Part of a small language model's weights: RMSNorm before and after each block, rotary positions.
Each number is 50 + 15 x the weight over the matrix's rms, rounded and kept within 0 to 99. Layers, rows and columns count from 0.

# down: layer 2 MLP down (transposed), 256x96, rms 0.178, rows 163-186, columns 0-95
# gate: layer 2 MLP gate, 256x96, rms 0.198, rows 164-187, columns 0-95
# up: layer 2 MLP up, 256x96, rms 0.196, rows 164-187, columns 0-95
down163:48 45 45 55 40 42 27 41 07 58 33 64 44 39 43 26 54 49 59 60 51 26 54 25 77 50 55 53 52 42 79 25 37 45 58 76 43 29 65 63 29 42 73 70 56 57 48 55 51 57 77 60 48 36 66 26 50 67 30 35 19 21 50 35 40 43 48 77 54 40 51 52 68 67 53 46 47 66 58 53 65 40 46 53 57 73 32 38 12 46 57 75 18 70 43 82
gate164:62 68 50 47 66 41 68 47 58 50 72 71 08 83 39 48 48 74 51 32 24 34 02 30 58 54 32 96 54 23 69 48 41 32 38 58 62 57 58 60 59 38 44 68 31 17 60 37 76 15 34 42 65 54 45 51 48 40 84 47 44 34 30 47 44 35 55 47 40 66 54 82 36 80 65 30 28 58 52 45 42 34 46 43 28 37 32 11 55 44 56 21 41 53 64 52
up164:58 68 33 65 53 67 36 91 43 64 33 53 26 53 33 28 41 46 68 46 37 19 43 59 55 50 40 74 37 63 47 75 50 52 58 29 46 66 56 77 32 65 80 38 62 44 50 35 30 25 42 44 38 83 21 38 52 66 47 99 48 44 44 51 48 19 64 73 51 26 57 45 62 50 44 43 53 16 30 28 52 67 52 44 42 49 70 69 66 17 46 27 73 26 29 58
down164:28 65 56 48 45 45 25 26 84 43 73 55 56 35 56 65 56 41 50 75 43 31 56 64 83 28 46 24 59 31 42 56 26 62 37 52 61 69 50 26 72 50 81 43 78 47 99 63 64 78 22 32 30 68 45 70 35 55 72 38 36 62 66 21 69 49 62 52 33 63 66 63 57 63 40 64 44 50 37 32 41 45 25 53 73 31 24 36 35 34 38 45 58 65 53 48
gate165:60 90 70 36 43 39 48 34 12 56 67 33 58 32 54 52 52 15 48 49 70 33 51 62 42 37 31 26 64 33 53 60 36 51 45 67 33 41 53 60 44 57 70 42 50 56 34 54 52 17 40 40 70 47 18 43 47 66 62 40 66 49 45 50 48 36 17 45 64 65 55 61 88 39 09 29 38 36 38 61 44 58 64 80 43 56 93 57 44 27 40 53 63 75 19 38
up165:57 36 42 52 47 33 68 16 42 62 57 48 63 54 21 49 30 72 46 52 84 61 44 31 52 35 61 57 23 36 43 49 55 69 40 70 49 60 57 27 38 44 67 68 55 51 32 45 55 57 50 66 40 53 63 35 49 38 49 41 63 42 34 71 45 56 43 42 27 91 46 42 35 55 24 42 49 45 54 57 73 26 43 53 61 50 62 47 46 58 39 43 78 42 31 49
down165:31 34 38 55 45 67 37 63 55 36 19 70 63 56 67 43 74 52 38 43 52 57 60 83 50 49 49 31 68 54 46 35 44 40 49 33 52 79 40 45 57 50 26 42 61 49 69 59 59 55 46 61 40 51 65 46 51 68 57 49 61 70 48 60 51 49 41 38 82 00 60 58 66 36 76 45 34 74 50 35 40 41 48 41 50 35 00 75 69 68 74 54 60 45 82 34
gate166:70 36 61 22 62 47 33 71 56 38 56 59 70 45 55 61 18 42 41 41 45 25 45 55 38 47 60 19 55 42 38 42 86 53 38 60 35 55 51 31 25 57 37 40 71 25 46 35 38 14 43 22 57 30 38 58 55 63 31 65 63 56 31 68 20 42 52 19 32 41 44 73 17 65 57 55 46 48 51 45 56 49 32 74 33 36 45 65 49 67 49 33 29 54 47 49
up166:52 63 66 32 77 64 44 44 86 63 67 54 44 52 69 45 32 65 58 46 32 56 47 42 35 36 49 38 42 55 57 52 74 44 55 59 35 55 55 65 43 46 65 58 59 15 49 51 54 53 64 42 47 27 45 57 43 44 51 65 69 55 69 48 34 27 58 38 37 54 60 61 53 57 26 40 03 46 38 78 52 43 42 91 30 66 52 47 54 39 46 39 41 47 57 55
down166:29 36 73 54 47 43 85 42 31 75 35 51 44 30 37 81 61 65 52 71 45 83 31 52 57 47 47 65 56 43 41 74 46 86 49 48 35 47 45 72 71 52 62 55 30 54 35 74 42 65 70 35 19 55 55 50 45 43 22 59 32 35 68 46 68 71 64 69 54 65 31 42 58 39 69 65 60 53 46 60 28 65 66 45 49 54 50 32 44 34 29 55 76 44 49 54
gate167:67 60 64 60 40 73 83 24 39 59 28 33 50 50 24 65 55 29 52 63 88 30 42 27 08 53 40 74 47 56 71 42 50 60 34 00 41 36 58 62 70 42 33 71 63 51 55 47 49 50 71 35 36 58 56 45 54 30 52 47 76 58 30 59 66 38 49 77 47 28 46 55 38 51 70 45 24 65 64 55 39 34 64 70 26 58 06 52 15 35 53 60 53 31 55 54
up167:50 30 13 72 66 27 63 48 58 66 41 60 68 06 66 84 42 46 67 11 25 54 40 51 42 51 21 58 42 57 60 76 43 48 53 44 72 19 54 35 26 51 56 88 66 87 39 67 44 64 64 64 67 27 38 44 70 44 31 54 32 61 41 57 60 68 62 57 72 30 52 43 49 62 38 63 44 36 68 54 67 63 52 48 35 53 44 58 76 28 43 24 44 41 48 39
down167:67 21 49 57 53 59 43 51 20 48 73 81 34 44 52 65 29 56 54 68 32 36 38 42 62 89 83 85 55 43 41 73 68 47 69 35 55 25 50 56 93 78 48 43 24 15 49 39 57 66 48 45 53 55 53 60 71 39 65 42 58 64 45 33 16 48 70 20 45 37 42 15 44 35 24 38 46 68 35 33 62 36 62 21 45 69 74 40 43 34 66 74 59 20 60 00
gate168:47 42 48 57 32 57 54 10 27 35 47 63 60 56 73 45 37 48 53 50 29 33 58 41 46 40 55 38 50 61 42 49 30 65 33 30 67 21 47 17 61 47 26 67 45 52 57 57 28 41 41 42 65 50 67 39 87 60 50 61 70 51 29 48 40 63 11 21 67 63 32 62 29 58 68 43 44 85 43 44 59 44 66 47 24 40 45 56 35 49 70 44 65 53 70 60
up168:34 64 66 47 45 27 37 45 38 78 60 49 36 38 49 39 39 43 49 40 34 63 49 60 63 41 28 62 47 38 62 63 46 59 49 51 67 55 63 40 57 62 19 58 45 56 55 39 62 55 26 50 69 39 54 40 69 55 44 62 24 49 40 51 34 59 49 12 45 56 42 59 41 54 54 53 23 63 52 60 68 98 41 55 51 34 59 61 62 56 43 33 66 52 65 27
down168:68 35 36 35 92 75 68 73 66 46 59 36 59 49 35 76 58 59 40 47 58 49 39 47 48 70 79 65 53 49 45 52 60 42 62 69 38 52 20 69 31 51 65 29 47 41 50 63 62 45 50 34 33 49 61 66 31 49 58 16 47 42 76 59 63 52 72 67 42 62 47 38 69 47 68 49 50 22 55 69 36 48 45 32 58 48 69 28 62 56 49 65 43 44 47 59
gate169:62 57 16 56 54 64 45 61 69 57 27 42 49 58 35 66 64 24 52 71 66 43 46 41 77 67 57 72 55 41 66 54 34 42 43 58 50 44 73 75 37 45 40 57 56 34 59 41 59 53 75 48 43 64 72 64 43 53 43 44 54 71 37 45 44 33 68 77 80 51 69 33 53 44 56 45 40 25 57 66 36 50 70 74 43 15 50 63 82 67 54 59 69 65 70 62
up169:67 50 71 52 49 36 45 38 44 58 49 63 62 40 63 19 31 66 51 52 30 42 54 56 56 39 69 28 51 70 59 53 69 51 44 54 32 60 43 50 60 55 74 41 45 43 66 56 50 31 64 56 43 51 57 49 49 73 45 56 14 49 38 30 38 24 38 53 58 41 54 66 61 63 40 45 65 19 36 26 39 32 56 62 35 53 77 77 54 31 81 71 61 80 58 49
down169:55 90 32 26 72 86 39 83 54 61 75 43 64 61 39 53 57 36 39 57 37 49 37 51 86 66 56 41 21 52 92 38 28 70 35 71 23 33 51 75 23 40 42 35 43 38 53 61 19 63 50 62 51 45 57 51 40 61 73 66 75 77 51 19 54 59 53 49 58 27 14 52 45 48 35 45 51 29 52 65 32 55 77 56 45 38 23 44 79 73 45 42 45 58 37 73
gate170:81 34 57 31 65 61 54 34 42 72 63 62 57 60 50 54 63 63 57 37 46 81 44 39 63 66 51 61 49 88 50 73 57 63 42 44 44 58 38 44 72 48 62 51 61 62 36 27 54 52 53 40 41 53 44 72 57 47 57 60 54 43 52 49 56 49 77 40 45 42 25 55 38 19 53 53 51 66 51 27 41 55 38 41 53 43 36 60 54 60 57 43 39 32 54 78
up170:68 35 13 33 41 28 65 35 38 61 80 54 40 53 46 23 71 61 43 39 52 69 52 36 66 57 38 52 78 55 59 46 69 62 57 21 47 64 55 42 40 56 52 67 88 35 28 57 54 66 57 61 00 49 72 42 09 37 90 47 57 69 33 54 62 37 37 47 59 33 75 48 71 32 41 65 69 52 30 33 46 64 21 47 63 55 65 68 65 51 50 19 66 41 47 70
down170:40 64 56 61 57 37 23 53 64 42 37 50 60 33 50 63 39 36 55 49 37 24 58 62 42 64 52 35 41 54 51 33 58 50 28 73 63 26 58 51 51 58 58 39 30 53 66 36 36 30 47 46 85 49 35 41 61 43 30 47 46 40 61 46 47 67 48 70 51 58 42 56 39 70 46 39 45 32 44 63 41 47 75 50 44 59 58 25 47 36 31 69 46 49 70 34
gate171:50 61 49 58 55 72 62 36 46 10 69 37 63 44 36 67 53 68 32 42 51 18 53 50 47 25 28 51 29 26 43 58 50 49 50 34 63 48 73 38 59 73 44 58 67 20 40 59 35 28 45 52 65 64 52 34 40 51 42 16 72 69 18 58 73 64 69 43 40 35 74 58 37 63 52 66 32 38 47 75 55 65 35 58 51 60 38 65 30 45 38 54 67 47 53 71
up171:62 30 36 72 52 46 53 18 65 71 64 46 23 59 66 39 61 39 40 44 68 51 33 50 20 33 38 56 57 59 60 38 35 68 66 59 52 43 29 37 81 43 37 70 37 40 69 46 50 69 54 70 21 50 53 63 53 23 79 61 20 35 49 55 73 27 54 56 89 52 50 23 70 57 71 38 58 73 36 47 64 27 40 42 23 49 44 29 46 33 35 56 41 45 50 39
down171:40 70 65 44 31 80 63 66 86 64 27 35 61 58 44 43 55 61 48 25 67 10 36 68 60 75 55 41 58 19 17 42 46 57 60 47 49 51 36 47 73 37 58 51 74 11 54 30 44 36 58 33 71 66 54 32 72 53 54 07 52 62 21 85 73 64 38 54 24 69 29 60 35 34 43 85 32 58 77 40 69 47 32 64 62 26 48 64 38 45 42 51 71 40 76 55
gate172:63 45 44 53 52 19 47 56 71 61 48 73 61 83 71 48 60 59 54 36 18 54 58 48 44 59 43 29 57 43 21 53 75 71 57 45 59 43 46 56 31 49 45 34 42 36 67 51 29 66 35 31 61 81 61 50 50 62 46 53 60 74 65 45 45 49 38 49 82 51 57 64 41 47 48 47 07 49 62 46 48 54 31 44 60 43 40 60 31 30 46 50 63 75 51 60
up172:45 23 52 56 21 22 69 58 43 41 71 44 38 40 61 55 33 43 26 56 43 68 34 42 99 43 47 25 72 41 38 68 62 50 60 65 62 43 32 41 30 50 51 30 53 65 83 40 63 50 44 67 22 52 51 26 46 42 51 31 47 65 60 61 52 53 41 63 53 30 53 37 83 36 38 35 45 68 76 64 32 55 48 63 37 45 63 65 37 40 45 26 34 47 52 82
down172:54 69 49 57 66 69 52 56 28 52 42 45 52 37 07 47 47 46 76 50 56 42 77 50 41 39 58 51 38 65 68 50 55 43 58 65 53 49 50 51 71 53 62 47 46 47 13 55 51 38 76 53 83 35 44 73 63 48 53 71 42 52 47 31 34 50 60 54 50 46 39 37 45 56 37 52 71 27 54 61 55 36 72 50 30 63 52 38 57 59 59 69 42 56 61 25
gate173:60 58 73 64 46 54 39 38 56 29 51 33 49 43 56 53 67 59 53 40 45 57 28 46 66 73 52 61 44 44 77 53 57 75 19 39 45 59 41 58 48 48 40 54 56 61 55 57 59 41 70 77 83 53 53 31 31 63 54 50 45 67 64 36 59 50 69 64 48 54 11 50 59 48 41 61 43 59 61 58 63 54 63 79 36 60 68 22 29 57 74 48 45 42 49 38
up173:39 52 12 60 43 33 30 60 22 54 55 49 60 36 75 46 50 64 32 41 57 65 52 42 76 53 59 20 57 69 62 47 58 28 51 22 27 44 59 53 58 39 57 53 50 73 46 61 62 44 59 34 47 73 43 78 30 66 42 55 27 44 47 49 29 99 38 57 55 43 67 46 59 16 65 38 25 66 53 40 37 34 41 12 26 38 41 44 67 52 37 41 76 40 44 40
down173:52 42 77 39 64 68 84 51 64 49 55 52 38 58 31 50 48 42 51 51 42 34 50 62 38 44 42 41 35 50 42 60 53 36 63 63 68 47 61 50 53 68 40 44 37 19 45 45 45 57 37 57 41 29 53 40 64 37 48 18 61 53 49 58 72 16 53 48 56 55 41 70 22 68 64 59 72 44 37 53 58 41 63 47 69 55 68 61 46 40 49 53 31 54 55 63
gate174:44 50 16 45 53 33 39 69 59 54 69 49 48 69 50 57 46 99 53 51 21 42 60 45 54 50 65 50 62 58 56 57 41 67 77 58 67 51 51 57 50 56 58 51 26 60 44 61 63 75 93 52 70 58 45 42 72 32 35 59 31 21 50 44 24 70 62 51 65 26 45 25 62 51 53 41 41 50 57 49 74 38 72 51 60 46 48 72 50 78 47 53 79 66 49 54
up174:51 46 54 40 38 50 65 73 39 49 50 69 47 45 66 65 30 56 27 79 49 49 63 50 56 55 47 36 38 39 51 42 59 44 43 68 61 29 61 51 59 68 52 43 46 25 57 54 68 63 79 42 61 36 54 34 48 42 67 72 41 45 79 45 29 49 49 76 45 47 40 39 46 55 52 42 71 77 49 48 49 39 43 48 54 32 58 75 33 77 47 59 63 45 78 37
down174:88 58 49 44 61 41 49 30 70 40 45 52 54 39 50 50 66 34 45 24 73 74 41 59 49 55 43 45 17 47 49 35 64 31 40 50 16 67 48 50 39 37 45 47 84 45 22 51 54 36 20 60 27 53 51 73 50 64 54 79 67 49 36 45 54 43 55 40 48 57 35 74 47 62 34 58 37 55 61 49 21 63 56 46 39 77 44 25 46 31 45 54 29 24 66 35
gate175:39 31 43 52 31 59 43 45 32 66 63 55 33 34 45 46 24 52 45 44 70 48 70 60 86 32 19 81 80 43 58 80 32 48 49 35 35 26 17 49 58 54 35 47 54 35 45 36 36 42 18 33 38 37 26 41 55 61 47 42 34 28 62 44 63 45 27 46 42 54 61 52 49 60 60 45 71 58 57 45 59 58 55 43 50 45 51 41 55 44 57 39 87 28 68 53
up175:38 60 44 48 56 71 58 72 19 65 69 70 64 40 60 32 31 63 45 38 26 57 42 49 44 63 66 66 42 60 63 28 40 47 32 60 66 44 42 55 52 47 38 55 50 13 74 19 42 35 27 56 50 35 40 39 46 53 49 52 43 24 45 34 34 38 60 38 68 55 69 33 50 38 30 60 30 39 30 33 28 72 70 70 33 63 48 53 70 19 59 46 83 46 74 67
down175:75 52 61 46 68 29 50 34 26 35 49 57 42 63 28 59 83 34 71 64 48 58 54 35 46 43 63 32 40 44 48 63 62 56 62 75 30 51 68 60 39 40 46 58 42 92 38 50 62 74 81 58 54 40 64 68 45 36 49 64 68 76 41 62 31 45 43 69 45 61 49 33 49 67 76 32 58 70 68 59 75 35 35 56 54 38 64 45 55 42 55 56 43 40 52 31
gate176:58 39 51 46 36 58 54 68 47 45 34 67 79 58 47 63 39 56 57 67 41 65 54 47 31 64 57 53 33 78 35 66 63 60 49 24 60 47 40 60 45 62 51 60 74 55 68 35 58 32 65 58 37 47 44 30 90 51 54 34 44 53 56 43 35 42 69 64 83 36 42 60 44 53 49 51 50 73 40 22 36 58 44 61 55 56 31 83 69 67 63 50 49 32 99 47
up176:29 47 42 44 34 31 46 42 43 54 55 23 46 53 65 42 52 35 36 46 54 39 37 46 33 60 44 49 56 55 76 34 57 51 31 59 48 50 47 30 49 33 57 25 29 38 62 42 38 44 60 54 49 35 67 82 22 81 48 33 64 64 36 54 56 53 49 48 36 65 65 50 59 37 40 39 58 34 30 53 32 56 54 49 43 43 65 50 36 53 29 46 55 62 36 59
down176:57 21 62 66 46 55 39 60 63 51 30 84 63 47 28 62 43 59 56 52 37 52 52 48 57 49 65 44 35 53 30 58 34 54 53 24 80 56 54 87 51 56 55 71 75 64 59 46 71 67 42 53 47 39 55 30 63 38 51 40 13 48 53 32 30 35 50 58 63 48 45 62 32 56 54 40 54 70 52 41 38 40 21 59 62 53 37 70 58 50 61 45 28 19 94 57
gate177:48 45 49 70 46 42 82 53 48 48 61 52 46 42 07 29 69 73 43 51 52 32 33 47 50 29 68 73 37 44 31 27 57 58 59 52 42 78 70 53 18 57 46 55 68 29 64 51 60 30 32 56 39 57 38 59 57 47 60 55 39 48 43 55 65 34 64 18 49 64 66 40 81 55 59 43 72 32 30 35 65 46 41 52 42 52 80 69 59 49 75 33 72 17 45 53
up177:51 21 68 57 61 32 42 53 54 12 53 46 21 47 43 66 34 45 53 34 56 37 59 57 59 26 40 56 49 13 43 21 55 44 58 19 64 58 36 42 46 57 44 63 48 46 41 58 44 51 65 41 72 71 43 45 39 44 26 44 34 40 62 70 70 43 77 62 57 48 31 59 46 12 52 69 61 41 40 70 64 64 51 58 54 42 57 33 36 58 75 49 49 38 32 61
down177:57 42 18 47 25 68 48 43 70 54 80 55 59 44 62 68 55 47 38 36 40 38 35 63 28 73 58 44 45 62 35 67 59 49 46 88 56 53 62 37 66 56 35 38 54 48 46 48 32 67 08 40 13 56 50 45 50 55 74 79 59 46 51 40 47 70 27 29 60 45 13 47 29 55 39 57 39 48 61 74 52 50 69 82 44 70 49 55 65 38 10 55 33 43 62 36
gate178:50 53 36 75 58 28 43 45 31 42 69 44 56 39 50 46 39 71 60 07 43 27 70 32 62 36 48 47 54 55 60 37 55 57 30 55 45 49 59 37 26 53 49 62 66 38 45 79 48 26 76 50 30 39 59 46 45 63 49 48 55 10 44 75 62 21 55 38 46 29 41 70 63 45 74 39 70 23 61 65 49 57 44 64 57 67 37 48 44 57 76 37 32 59 44 70
up178:62 24 57 32 75 34 63 46 39 56 54 56 23 32 54 56 47 39 49 41 85 71 48 67 64 57 58 28 85 51 71 42 32 63 42 52 49 72 49 38 50 18 58 45 39 60 91 51 46 61 24 39 53 50 43 50 39 54 26 71 35 64 53 40 35 61 32 72 67 36 49 43 40 63 58 45 65 74 57 17 41 42 38 30 38 81 55 53 41 33 37 53 55 40 45 46
down178:61 94 38 64 33 36 50 53 59 44 21 50 65 44 23 34 38 77 80 51 52 64 47 49 76 49 34 41 39 17 44 61 46 68 60 25 54 61 73 52 61 31 27 54 51 51 31 82 32 51 63 68 34 70 83 43 36 38 40 28 42 35 18 66 42 48 43 49 49 44 73 44 53 40 70 76 64 38 66 58 10 34 50 66 48 32 35 80 37 45 76 36 57 59 28 55
gate179:59 47 57 41 28 69 67 42 45 62 60 42 56 53 49 66 75 46 50 52 36 61 28 58 52 43 45 66 60 66 53 74 60 70 55 44 53 47 64 40 46 23 67 44 43 51 55 64 51 42 44 52 73 48 66 88 54 53 35 45 56 50 48 56 67 57 60 38 75 60 38 53 47 69 69 50 62 67 68 62 63 70 34 54 66 37 57 27 61 71 44 68 73 47 62 44
up179:63 74 64 48 52 47 44 48 71 60 71 66 58 51 47 67 08 45 47 69 57 48 47 34 38 48 43 68 26 47 52 39 63 29 52 23 47 59 35 47 54 67 73 71 51 60 45 17 46 81 43 49 31 38 39 62 45 64 79 24 47 41 79 46 55 35 00 49 24 45 48 44 35 22 49 33 37 26 40 61 43 51 45 50 40 15 61 59 64 35 44 26 43 50 45 75
down179:39 40 48 45 52 30 53 35 30 68 55 55 44 53 38 59 79 56 31 43 45 58 50 55 60 49 47 47 60 43 50 56 63 70 51 57 28 31 45 76 36 55 60 34 41 47 50 50 28 32 41 05 59 49 40 58 60 56 34 64 30 40 30 43 49 57 94 25 73 62 50 56 61 77 66 73 70 62 79 56 43 47 55 74 62 66 58 51 45 58 52 70 75 28 47 31
gate180:70 28 52 47 51 45 60 24 62 64 52 51 55 59 29 55 63 56 80 65 55 77 45 46 67 48 45 48 46 34 37 75 27 70 45 44 58 31 49 52 57 37 48 43 58 55 55 56 42 55 40 57 48 37 85 57 39 34 60 84 55 51 49 44 72 44 59 55 58 58 36 28 30 60 55 60 41 54 36 33 47 60 43 49 31 42 31 51 46 65 47 40 54 42 59 64
up180:60 46 36 58 45 42 29 41 57 48 38 66 62 76 46 58 56 31 99 45 74 48 65 55 79 32 42 39 49 56 40 73 41 55 44 56 66 24 42 66 48 50 40 19 50 52 29 65 21 82 51 36 67 28 39 60 41 50 35 65 77 47 57 53 58 96 43 68 50 39 59 33 54 39 67 59 38 65 43 80 51 11 43 22 51 26 51 63 46 46 34 37 63 45 51 45
down180:38 61 55 31 54 66 65 44 49 53 65 54 59 26 54 29 42 78 08 33 40 37 53 45 24 61 49 64 73 43 37 37 63 44 58 40 30 93 41 34 60 44 42 48 36 48 55 40 62 52 44 65 38 56 45 40 59 63 66 44 44 57 45 44 46 28 58 25 49 53 29 61 64 53 55 61 70 54 54 30 37 76 49 52 43 47 53 40 45 52 58 60 36 42 59 54
gate181:68 35 48 49 20 47 49 66 47 45 38 47 47 61 61 53 36 61 52 66 02 50 62 50 55 36 51 70 43 47 57 34 46 57 81 50 59 52 58 40 50 44 50 39 41 50 49 28 49 38 54 33 32 54 52 46 74 68 54 70 51 31 40 51 45 55 45 53 54 49 44 48 47 59 32 63 35 74 34 27 51 53 43 68 60 57 76 61 40 28 71 36 50 32 35 68
up181:37 46 43 80 33 63 71 72 40 31 49 30 56 59 31 62 88 33 34 59 50 42 02 46 48 38 77 23 75 60 46 47 75 65 53 29 38 35 35 81 46 57 64 55 70 57 47 54 47 68 40 63 13 25 36 54 50 31 77 61 43 17 33 29 45 42 43 22 65 60 50 45 69 66 55 40 57 49 49 61 63 80 27 60 60 41 40 52 08 66 66 39 65 33 44 33
down181:50 40 70 33 67 34 51 46 46 52 50 62 39 47 57 45 32 66 63 55 57 46 79 40 55 49 38 75 32 44 58 63 20 43 58 70 46 62 62 26 45 43 42 22 42 50 63 53 53 32 67 38 83 72 54 55 53 59 43 45 67 67 31 57 39 49 40 85 39 44 65 44 53 46 31 70 45 61 36 50 60 41 82 58 36 61 68 54 86 26 48 56 49 47 56 69
gate182:92 64 40 49 66 57 49 63 63 82 66 40 44 00 59 52 24 61 35 59 57 27 58 49 58 49 58 40 51 54 04 50 73 57 80 44 48 60 50 52 32 81 36 57 66 42 42 79 33 35 57 70 66 47 57 58 50 51 53 49 24 64 35 61 39 19 50 39 64 42 47 65 87 65 53 72 49 25 35 64 56 20 48 75 61 54 36 42 36 63 38 29 75 84 62 38
up182:44 40 51 60 38 77 65 24 53 70 38 49 32 41 55 47 52 09 54 64 75 74 67 00 62 57 19 34 50 47 41 83 76 00 35 51 32 50 73 73 07 62 18 46 60 60 47 36 43 57 51 27 36 29 32 44 44 10 60 52 54 59 80 53 66 55 56 91 69 47 61 67 89 60 45 47 38 75 41 46 42 34 44 63 60 46 66 67 67 64 61 52 20 49 47 29
down182:62 55 45 59 31 30 54 62 15 24 48 64 39 56 57 52 47 57 51 54 65 78 64 50 76 39 57 82 71 49 38 40 35 66 33 53 72 28 42 35 55 60 46 69 58 69 57 83 68 58 20 70 63 39 36 51 31 63 57 45 19 41 55 58 54 26 55 77 80 43 76 45 51 66 13 83 36 49 43 59 26 54 31 61 36 55 35 66 43 54 40 29 56 72 62 99
gate183:31 52 56 37 50 34 57 62 68 60 58 42 40 40 88 39 51 42 62 42 62 68 84 67 53 61 52 38 62 52 50 32 50 24 43 52 48 62 22 55 70 42 36 64 39 66 61 55 56 70 58 56 43 41 52 53 37 28 36 27 34 43 64 69 62 67 19 68 56 47 36 71 53 42 49 52 61 69 76 66 64 84 30 46 73 68 28 32 50 57 58 82 42 66 63 48
up183:28 56 45 45 69 52 42 48 45 60 41 59 48 58 79 46 57 68 51 41 53 66 55 59 53 47 44 63 56 56 56 68 45 01 63 66 58 30 55 54 60 52 34 39 29 46 74 38 55 77 31 53 60 45 70 62 45 31 49 72 51 56 57 56 67 56 34 46 46 81 56 46 56 51 31 53 41 62 64 49 47 52 45 33 60 41 68 47 49 31 46 66 52 44 88 35
down183:53 42 57 63 53 60 48 54 51 54 37 59 61 61 61 39 57 21 58 44 51 67 31 52 57 36 61 41 20 34 59 57 57 82 73 63 55 38 59 42 50 50 67 39 64 39 44 46 62 35 49 78 52 33 57 57 37 44 82 80 53 33 50 40 44 48 41 42 33 46 65 50 38 59 40 55 54 53 56 72 30 26 63 60 36 61 05 62 53 53 49 42 74 58 40 78
gate184:67 32 50 33 57 85 50 00 58 41 63 49 41 45 42 74 84 76 39 58 53 28 60 61 62 33 59 44 25 41 42 63 34 46 48 24 37 48 36 70 61 44 50 45 48 78 63 55 66 64 65 58 74 16 60 68 56 31 69 46 90 66 31 60 61 64 35 24 29 51 52 60 47 45 48 52 42 65 28 67 60 39 28 57 52 33 50 45 56 40 42 36 71 27 56 39
up184:54 69 49 45 65 62 61 39 44 28 50 65 85 33 61 75 59 65 24 46 45 34 41 54 44 38 67 55 38 37 36 44 15 53 35 51 51 46 56 58 74 40 30 58 43 28 83 48 71 58 42 62 73 42 67 51 37 63 50 54 45 73 45 36 54 85 27 23 67 53 47 56 23 61 47 41 52 66 30 47 68 38 23 69 62 33 53 50 42 46 32 37 70 60 80 54
down184:51 50 30 55 69 55 26 85 44 47 71 53 50 78 41 59 56 39 54 32 49 77 50 35 19 32 28 55 46 50 66 52 77 58 41 67 73 71 62 52 33 56 37 47 62 51 22 54 52 45 43 37 20 65 66 44 33 68 41 56 52 52 65 52 64 26 36 48 60 35 27 59 53 36 76 60 50 62 55 63 55 69 67 51 32 65 41 53 76 81 50 71 61 69 43 60
gate185:90 39 56 48 58 69 67 74 27 52 55 68 61 37 61 42 60 69 31 64 35 56 50 55 28 59 21 48 31 89 50 24 46 55 65 50 41 53 66 51 56 72 58 62 46 61 40 56 56 71 35 68 39 63 36 40 53 46 49 44 49 74 44 66 60 32 77 32 56 53 41 53 33 31 34 55 47 52 32 57 44 39 47 58 53 39 39 24 37 31 85 50 51 30 48 55
up185:23 45 58 41 29 40 53 37 58 67 54 65 23 45 66 78 34 94 73 66 61 62 59 63 61 66 55 40 55 73 50 20 39 35 27 77 18 31 43 06 47 67 57 12 63 60 49 39 28 49 43 41 52 32 54 67 55 52 30 51 45 49 45 48 52 79 59 52 50 32 58 31 59 50 36 58 35 16 69 57 25 72 49 47 51 10 43 67 48 42 75 63 42 63 66 71
down185:63 48 41 69 55 52 40 54 44 41 52 22 81 62 31 14 40 31 41 36 50 46 43 35 25 45 68 48 53 33 54 68 50 41 68 38 72 53 69 79 59 21 36 67 39 55 56 54 69 43 56 24 52 57 62 26 40 41 46 39 58 40 69 56 54 39 41 50 50 63 51 60 44 51 77 38 59 79 43 45 53 45 64 43 34 77 52 44 54 46 49 35 50 32 25 39
gate186:88 52 26 30 35 57 53 39 52 55 34 47 38 57 39 85 64 63 49 47 56 57 45 63 48 43 19 76 35 63 31 72 57 49 45 51 69 72 49 60 54 49 55 47 70 56 34 54 53 37 36 69 41 40 34 60 50 48 49 68 44 50 40 66 82 38 49 59 35 13 59 38 44 50 81 56 52 48 17 47 42 24 27 52 68 36 55 46 55 25 20 58 35 40 39 49
up186:54 40 76 35 62 46 43 61 55 43 47 50 63 24 31 25 30 45 54 31 41 73 20 24 58 47 48 47 48 45 62 54 37 34 46 24 50 40 36 27 55 44 56 31 02 58 69 49 63 56 47 39 71 63 54 63 76 62 54 15 56 37 58 52 39 68 49 36 73 50 47 63 55 50 51 06 42 68 56 43 59 41 57 42 60 60 64 19 46 53 49 33 49 71 57 26
down186:47 60 34 52 59 55 62 41 59 60 49 57 39 54 41 69 62 38 24 64 63 31 58 81 43 57 52 50 40 51 59 46 57 69 50 48 59 58 57 48 40 43 35 56 99 40 48 58 50 26 47 67 47 20 50 48 52 46 59 63 36 70 56 56 85 41 48 52 68 43 43 75 47 57 49 62 59 49 38 80 55 42 56 57 37 57 18 70 50 56 40 65 19 59 25 66
gate187:38 52 73 65 22 58 44 46 61 33 84 48 38 60 51 52 43 61 40 57 52 51 46 42 46 56 71 61 18 44 59 55 48 45 41 42 25 58 51 45 20 48 39 06 26 62 45 57 54 60 53 75 31 48 35 34 75 51 33 62 66 72 29 42 48 40 51 41 70 62 34 70 51 32 37 41 42 34 53 31 27 35 70 47 41 53 67 44 69 36 57 65 55 36 66 65
up187:37 45 42 56 41 73 15 53 57 41 59 79 62 49 90 64 70 58 74 57 76 49 30 90 35 22 44 45 22 27 37 63 66 42 44 31 70 36 78 59 52 67 40 49 27 59 40 58 46 71 39 74 81 47 37 42 29 30 67 65 73 63 50 54 76 87 77 57 82 60 44 50 68 55 21 61 51 48 76 73 58 62 42 39 48 32 64 26 42 45 68 72 40 45 39 39